{"n_layer": 9, "d_model": 224, "n_head": 4, "n_kv_head": 4, "head_dim": 64, "d_mlp": 768, "vocab_size": 8192, "activation": "swiglu", "norm": "layernorm", "norm_place": "pre", "norm_eps": 1e-05, "positions": "learned", "qk_norm": false, "attn_scale": 0.125, "bias": "all", "tie_embeddings": true, "parallel_block": false, "init": "normal", "init_std_qkv": 0.025, "init_std_o": 0.0059, "init_std_up": 0.025, "init_std_down": 0.0059, "optimizer": "adamw", "lr": 0.00166, "lr_mult_o": 1.61, "beta1": 0.9, "beta2": 0.98, "lr_head": 0.00356, "grad_clip": 2.0, "warmup_steps": 200, "schedule": "wsd", "decay_fraction": 0.643, "decay_shape": "sqrt", "final_lr_fraction": 0.0, "batch_tokens": 16384, "seq_len": 512, "doc_mask": true, "train_tokens": 227100000, "steps": 13862, "dataset": "wikipedia_en"}
Each number is 50 + 10 x the weight over its row's rms, rounded and kept within 0 to 99. Layers, rows and columns count from 0. The size before them is the row's rms in percent of the matrix's.

# k: layer 6 attention key, 256x224, rms 0.109, rows 103-109, columns 0-223
# q: layer 6 attention query, 256x224, rms 0.116, rows 104-110, columns 0-223
k103 123:53 57 48 44 54 46 50 56 55 34 63 47 44 56 58 62 50 40 50 53 77 62 39 50 66 51 31 37 54 36 47 59 49 41 52 43 61 44 49 39 47 59 50 38 55 55 46 51 57 54 54 54 43 52 44 57 49 35 54 54 43 50 56 59 43 41 40 40 44 46 46 52 52 53 48 54 47 46 56 53 40 45 50 48 49 58 48 43 81 47 63 51 56 34 56 26 26 55 49 52 44 59 61 64 31 48 49 56 54 63 41 72 60 39 63 30 51 63 54 36 47 42 57 62 47 40 55 56 44 43 47 55 44 45 56 48 63 45 36 63 39 38 47 43 63 58 42 51 44 41 49 56 42 43 39 50 43 62 54 71 47 42 43 52 47 50 44 45 44 62 36 68 34 42 42 55 47 51 57 38 57 47 61 55 52 49 37 44 52 33 30 20 47 72 53 47 45 63 78 51 54 50 44 47 49 81 18 64 59 56 41 48 60 37 57 53 50 45 58 46 78 63 55 61
q104 140:70 44 48 58 48 64 44 53 54 50 42 38 40 58 47 62 56 45 46 46 50 45 46 60 38 38 62 53 49 58 35 54 58 63 60 54 62 28 59 56 46 65 47 47 69 35 61 64 47 51 54 57 74 38 58 31 54 63 58 50 48 47 46 36 41 55 61 40 55 53 48 42 39 49 37 61 61 44 58 43 43 66 54 52 41 26 61 39 46 49 53 39 41 53 56 61 46 50 46 67 54 61 37 45 41 37 24 40 43 33 59 36 44 23 57 65 51 38 57 48 42 56 54 58 41 57 56 50 61 54 62 47 40 70 25 55 46 50 46 46 38 51 40 54 38 54 43 34 68 45 39 39 62 53 49 47 48 47 59 34 61 54 52 52 49 60 48 53 45 50 61 41 51 62 52 59 56 71 36 57 46 39 54 48 43 46 54 21 53 66 52 52 51 41 48 52 57 51 46 55 36 62 59 43 33 43 50 66 56 55 48 47 52 49 46 22 29 59 46 59 48 47 48 76
k104 129:77 51 43 53 40 57 58 31 33 55 48 66 50 48 48 48 49 54 37 67 37 42 65 52 46 52 59 61 44 62 49 48 46 52 64 58 39 52 45 68 50 36 54 59 56 45 54 36 66 72 58 51 48 52 44 39 56 58 48 46 58 51 49 51 57 51 57 56 64 54 49 46 51 61 29 36 60 37 48 49 59 59 49 50 65 59 40 58 29 40 47 61 41 62 50 54 69 51 52 45 44 52 47 35 64 45 58 41 54 40 51 36 49 40 51 69 42 42 49 50 66 56 38 31 59 54 46 46 66 52 68 33 51 48 44 64 59 61 43 44 34 41 47 53 44 56 59 45 74 45 57 57 54 59 60 56 60 48 45 27 38 64 53 64 55 51 54 51 47 56 66 21 66 57 60 51 50 41 37 43 35 55 49 32 41 61 56 48 66 56 36 61 40 47 51 47 42 44 32 52 54 44 65 35 47 39 65 56 54 44 61 44 60 35 49 59 47 59 28 53 38 26 57 44
q105 141:52 60 45 63 41 53 54 54 51 36 53 64 53 49 43 65 50 52 34 36 57 50 52 51 56 59 53 55 44 39 52 56 47 73 45 63 63 50 60 46 46 49 50 44 55 52 38 56 41 44 42 32 28 46 45 64 52 40 56 60 48 45 34 49 40 47 58 55 58 44 26 35 52 45 41 41 52 49 49 54 56 41 33 55 52 47 33 47 44 51 51 40 49 51 33 38 53 46 31 66 43 59 58 65 65 40 71 63 63 63 46 57 60 40 62 38 66 45 62 54 52 53 46 40 31 71 43 35 38 52 48 60 72 51 43 59 45 46 51 78 61 53 46 57 43 43 42 43 30 48 29 56 44 52 56 61 29 45 40 46 52 77 41 37 49 51 50 63 51 54 47 54 49 64 36 65 62 57 51 48 58 60 60 68 66 43 60 50 48 51 50 52 57 43 54 39 41 73 51 44 32 53 52 56 34 48 50 55 36 62 49 58 52 56 46 49 25 30 52 68 50 46 55 46
k105 133:54 64 53 39 56 45 41 48 59 49 59 56 53 47 31 60 47 28 67 69 44 41 65 43 65 54 47 56 40 41 45 49 57 42 45 55 53 35 55 63 50 38 49 66 52 48 54 51 45 63 53 45 36 53 38 55 42 45 48 28 56 39 46 54 41 42 64 36 61 51 47 37 53 41 36 44 32 54 47 45 52 34 46 62 55 55 41 43 47 49 36 44 43 50 49 33 57 64 34 66 49 55 64 47 57 34 46 49 34 62 61 45 51 47 54 47 50 40 50 67 61 51 41 54 57 70 48 62 51 44 48 51 64 32 39 47 40 52 62 70 50 45 51 46 40 55 27 32 52 57 52 64 52 71 55 48 46 33 61 47 43 69 54 62 64 64 33 47 48 56 48 52 56 42 51 65 42 46 58 40 62 53 61 63 58 41 38 54 34 53 81 49 40 40 24 41 42 40 73 58 47 40 58 52 54 39 46 65 55 55 39 55 53 62 38 60 36 68 47 53 56 61 45 44
q106 154:45 33 54 51 47 58 58 53 36 41 58 44 42 33 49 67 49 68 49 42 51 17 55 43 36 58 52 45 47 25 55 48 51 39 58 63 57 59 50 55 62 58 27 49 67 65 49 67 51 39 41 61 20 49 65 62 31 53 54 51 61 40 47 52 51 57 56 57 52 33 46 42 59 74 39 62 46 61 44 73 45 40 32 45 56 56 45 47 56 53 47 58 60 41 42 61 49 37 50 61 52 58 51 76 54 47 72 44 54 47 45 56 42 49 46 36 49 53 62 67 41 62 60 40 52 72 54 58 45 41 49 52 59 49 42 65 47 53 47 46 45 38 47 56 45 39 47 60 52 55 37 50 46 46 67 49 42 41 42 50 46 52 60 40 45 67 44 64 63 49 57 41 46 42 56 52 62 58 62 43 42 49 61 74 50 45 60 66 47 67 41 54 54 40 45 57 53 47 50 68 39 54 49 56 47 49 47 49 65 51 52 52 46 59 48 56 51 54 74 74 52 40 62 35
k106 132:41 53 71 53 35 44 61 42 46 49 49 44 66 56 45 63 64 45 45 58 81 36 50 50 47 47 48 37 41 35 48 40 58 49 54 58 52 56 56 31 52 50 40 58 48 64 58 56 35 45 55 59 42 66 46 50 31 40 62 54 50 37 46 62 50 43 39 39 58 52 50 58 45 56 44 59 26 61 71 48 44 45 52 43 53 37 40 53 58 48 42 57 62 52 48 46 52 51 36 62 42 47 46 54 52 48 61 63 51 43 52 65 57 47 63 40 47 55 73 54 58 47 58 46 57 57 55 41 43 49 46 48 45 56 51 49 34 49 38 44 52 41 55 58 40 36 48 62 51 51 40 60 57 39 52 28 27 59 58 47 54 57 50 40 57 46 42 49 50 43 57 45 23 35 60 48 39 44 52 46 49 56 52 61 65 30 56 45 51 56 50 27 61 29 32 69 52 50 49 68 55 53 48 45 59 66 11 45 48 71 40 55 60 45 59 42 46 55 61 65 77 53 42 48
q107 135:38 36 52 31 60 53 64 64 37 49 48 57 47 49 57 53 40 58 60 57 50 50 54 69 57 44 67 53 49 54 45 37 53 47 62 42 56 66 42 53 55 57 33 54 72 61 31 61 53 54 31 43 63 45 66 47 58 61 58 40 44 55 53 58 45 50 44 47 57 52 71 64 34 42 36 68 49 47 54 55 46 48 37 45 40 62 38 45 56 62 61 51 45 58 36 52 34 65 41 32 46 54 54 49 55 60 52 65 53 49 55 62 54 42 33 53 52 41 49 42 44 52 50 52 65 44 74 41 62 66 62 49 46 47 45 44 53 56 29 31 59 45 46 71 55 52 50 66 46 38 46 51 58 41 59 35 48 59 59 63 50 37 40 52 54 43 46 57 54 62 39 58 57 49 53 51 61 45 58 54 25 44 70 51 52 63 16 33 55 54 38 46 62 39 52 52 58 40 56 69 50 61 59 40 62 53 49 53 85 49 62 48 39 42 49 55 42 52 44 38 54 53 59 50
k107 120:48 48 58 62 51 58 64 43 62 49 46 51 39 58 54 64 48 50 51 44 99 49 37 45 49 55 52 31 52 37 52 40 48 51 52 53 55 47 51 19 63 52 53 47 60 49 43 53 50 41 56 61 55 45 55 41 32 58 49 66 46 50 55 50 53 41 42 45 51 49 58 54 43 54 54 49 46 47 52 54 41 51 54 48 54 40 55 58 70 54 49 43 47 48 55 51 50 44 64 41 54 47 58 54 52 61 46 60 45 47 58 53 44 51 43 39 49 48 49 57 41 58 53 39 52 43 49 42 47 52 54 52 43 67 59 48 48 49 32 44 48 45 46 43 57 55 48 67 54 53 45 57 42 43 36 42 38 67 58 53 50 45 43 51 39 42 61 50 29 38 56 52 49 50 49 51 44 43 54 62 55 55 48 45 49 40 58 42 58 58 52 07 55 54 46 51 54 59 46 58 46 57 33 40 47 80 00 47 50 61 63 55 58 41 58 45 54 49 44 59 87 53 35 59
q108 136:68 41 44 44 49 61 61 56 60 49 35 50 61 53 47 66 49 44 49 48 49 54 40 66 46 45 62 53 46 45 62 30 59 44 45 65 62 53 35 49 51 53 64 61 68 50 20 60 54 51 52 40 42 33 45 65 45 58 41 48 47 35 41 27 51 68 75 50 63 53 44 53 37 66 41 41 56 45 60 37 41 73 39 43 50 49 52 64 39 63 45 43 42 53 56 61 60 55 50 56 51 67 55 50 44 56 53 48 55 32 51 26 50 33 45 40 46 55 36 49 47 35 38 59 48 55 64 50 49 57 71 48 41 45 39 63 31 49 46 50 50 51 41 42 44 48 63 41 50 46 48 64 57 42 51 55 47 45 55 61 53 67 53 51 57 69 39 51 36 36 52 48 50 56 54 55 63 68 74 68 36 43 36 52 52 42 55 32 45 67 48 45 63 37 36 64 57 37 55 53 46 64 52 59 63 53 52 36 51 64 61 50 55 59 46 38 42 67 37 59 47 39 53 51
k108 137:42 53 41 69 46 46 72 59 65 49 44 55 52 54 53 60 64 43 33 67 57 33 46 44 57 55 66 54 54 34 51 45 57 69 48 41 47 45 40 45 58 52 66 52 59 65 41 45 45 51 46 62 46 55 57 31 50 66 38 55 66 47 44 70 57 59 44 47 58 41 36 48 54 55 42 56 50 37 64 38 50 46 43 50 55 51 53 61 63 51 46 52 46 61 35 53 68 54 23 47 53 38 74 33 61 50 42 63 51 48 65 55 45 46 42 45 44 39 56 63 45 56 48 29 61 68 47 33 61 52 64 56 52 47 36 62 35 46 57 45 62 52 53 55 45 53 54 56 57 54 45 61 50 58 48 51 33 52 52 40 49 67 58 77 55 42 44 50 32 54 54 44 43 46 57 46 46 51 52 52 23 60 81 56 39 21 41 47 60 50 48 58 69 38 55 38 49 49 52 52 59 47 39 37 41 42 47 47 59 41 61 38 57 42 56 58 29 60 48 51 56 36 42 58
q109 146:43 34 44 44 57 55 60 55 59 56 35 53 56 50 51 49 37 47 47 49 48 48 50 38 46 36 65 46 38 53 55 26 67 66 45 53 51 55 37 55 36 58 54 57 48 57 38 53 62 50 50 67 55 53 50 45 57 70 42 58 52 35 39 29 50 62 53 58 55 66 54 38 51 69 46 51 52 44 56 44 40 72 56 57 58 29 43 47 56 58 50 46 41 33 56 34 50 38 54 49 48 58 46 43 46 58 34 47 73 28 54 42 35 43 46 53 44 54 42 55 57 43 44 49 62 52 63 52 36 56 82 48 42 46 44 55 28 63 53 30 56 47 54 52 39 68 80 31 61 54 59 65 65 50 51 59 49 51 53 42 49 42 47 51 38 62 43 47 41 42 63 45 51 66 61 33 51 57 54 72 26 40 60 40 37 36 46 49 53 63 52 48 46 40 43 51 42 44 51 48 68 61 58 46 61 46 50 43 48 53 48 54 59 53 60 60 49 70 39 64 47 49 34 65
k109 140:54 38 45 57 44 56 59 49 54 46 47 46 52 57 55 62 73 41 50 57 52 32 44 52 35 51 58 53 60 55 53 34 44 70 40 52 54 50 38 55 49 50 63 40 56 49 38 61 66 50 39 31 60 48 66 40 49 75 48 35 65 45 48 58 42 69 54 50 54 35 47 39 59 54 43 58 38 50 70 43 52 61 39 39 47 45 65 73 44 45 45 45 50 62 35 79 71 42 46 56 59 53 57 33 45 60 42 47 53 22 61 27 55 49 40 51 62 45 49 43 52 53 52 36 52 51 43 52 62 41 49 71 44 61 30 64 39 48 47 46 39 56 56 38 48 48 66 51 62 46 50 65 52 46 50 46 50 48 39 46 53 55 66 60 46 44 41 56 38 48 63 29 42 52 80 47 58 53 56 56 27 41 47 39 35 44 59 57 56 43 35 60 55 40 59 46 55 47 50 50 67 58 50 45 63 40 53 37 47 44 59 48 60 37 50 49 41 62 48 47 55 22 47 55
q110 155:52 62 57 58 70 45 52 43 56 41 44 58 61 58 45 58 54 28 45 49 49 45 60 56 68 43 43 52 64 47 47 54 54 47 44 59 56 40 47 44 55 49 40 58 49 55 42 55 44 54 56 37 60 51 42 44 60 48 37 45 38 39 48 49 50 49 71 52 40 60 26 19 47 39 58 35 58 44 37 51 47 48 55 63 36 56 63 46 53 53 44 57 24 34 47 33 61 43 35 59 53 35 52 32 38 33 49 54 70 44 59 40 60 32 72 45 46 39 48 44 58 57 40 49 42 59 58 55 58 42 52 45 42 52 56 67 22 50 54 48 44 62 42 53 41 64 45 35 52 60 54 71 31 56 30 64 37 46 61 46 58 42 33 56 42 46 61 53 39 51 45 48 68 51 62 64 44 43 40 59 48 64 50 60 44 45 49 67 32 45 67 49 52 39 31 40 37 42 39 34 42 40 55 52 42 49 50 48 56 46 32 53 56 47 49 36 55 45 39 38 53 38 40 51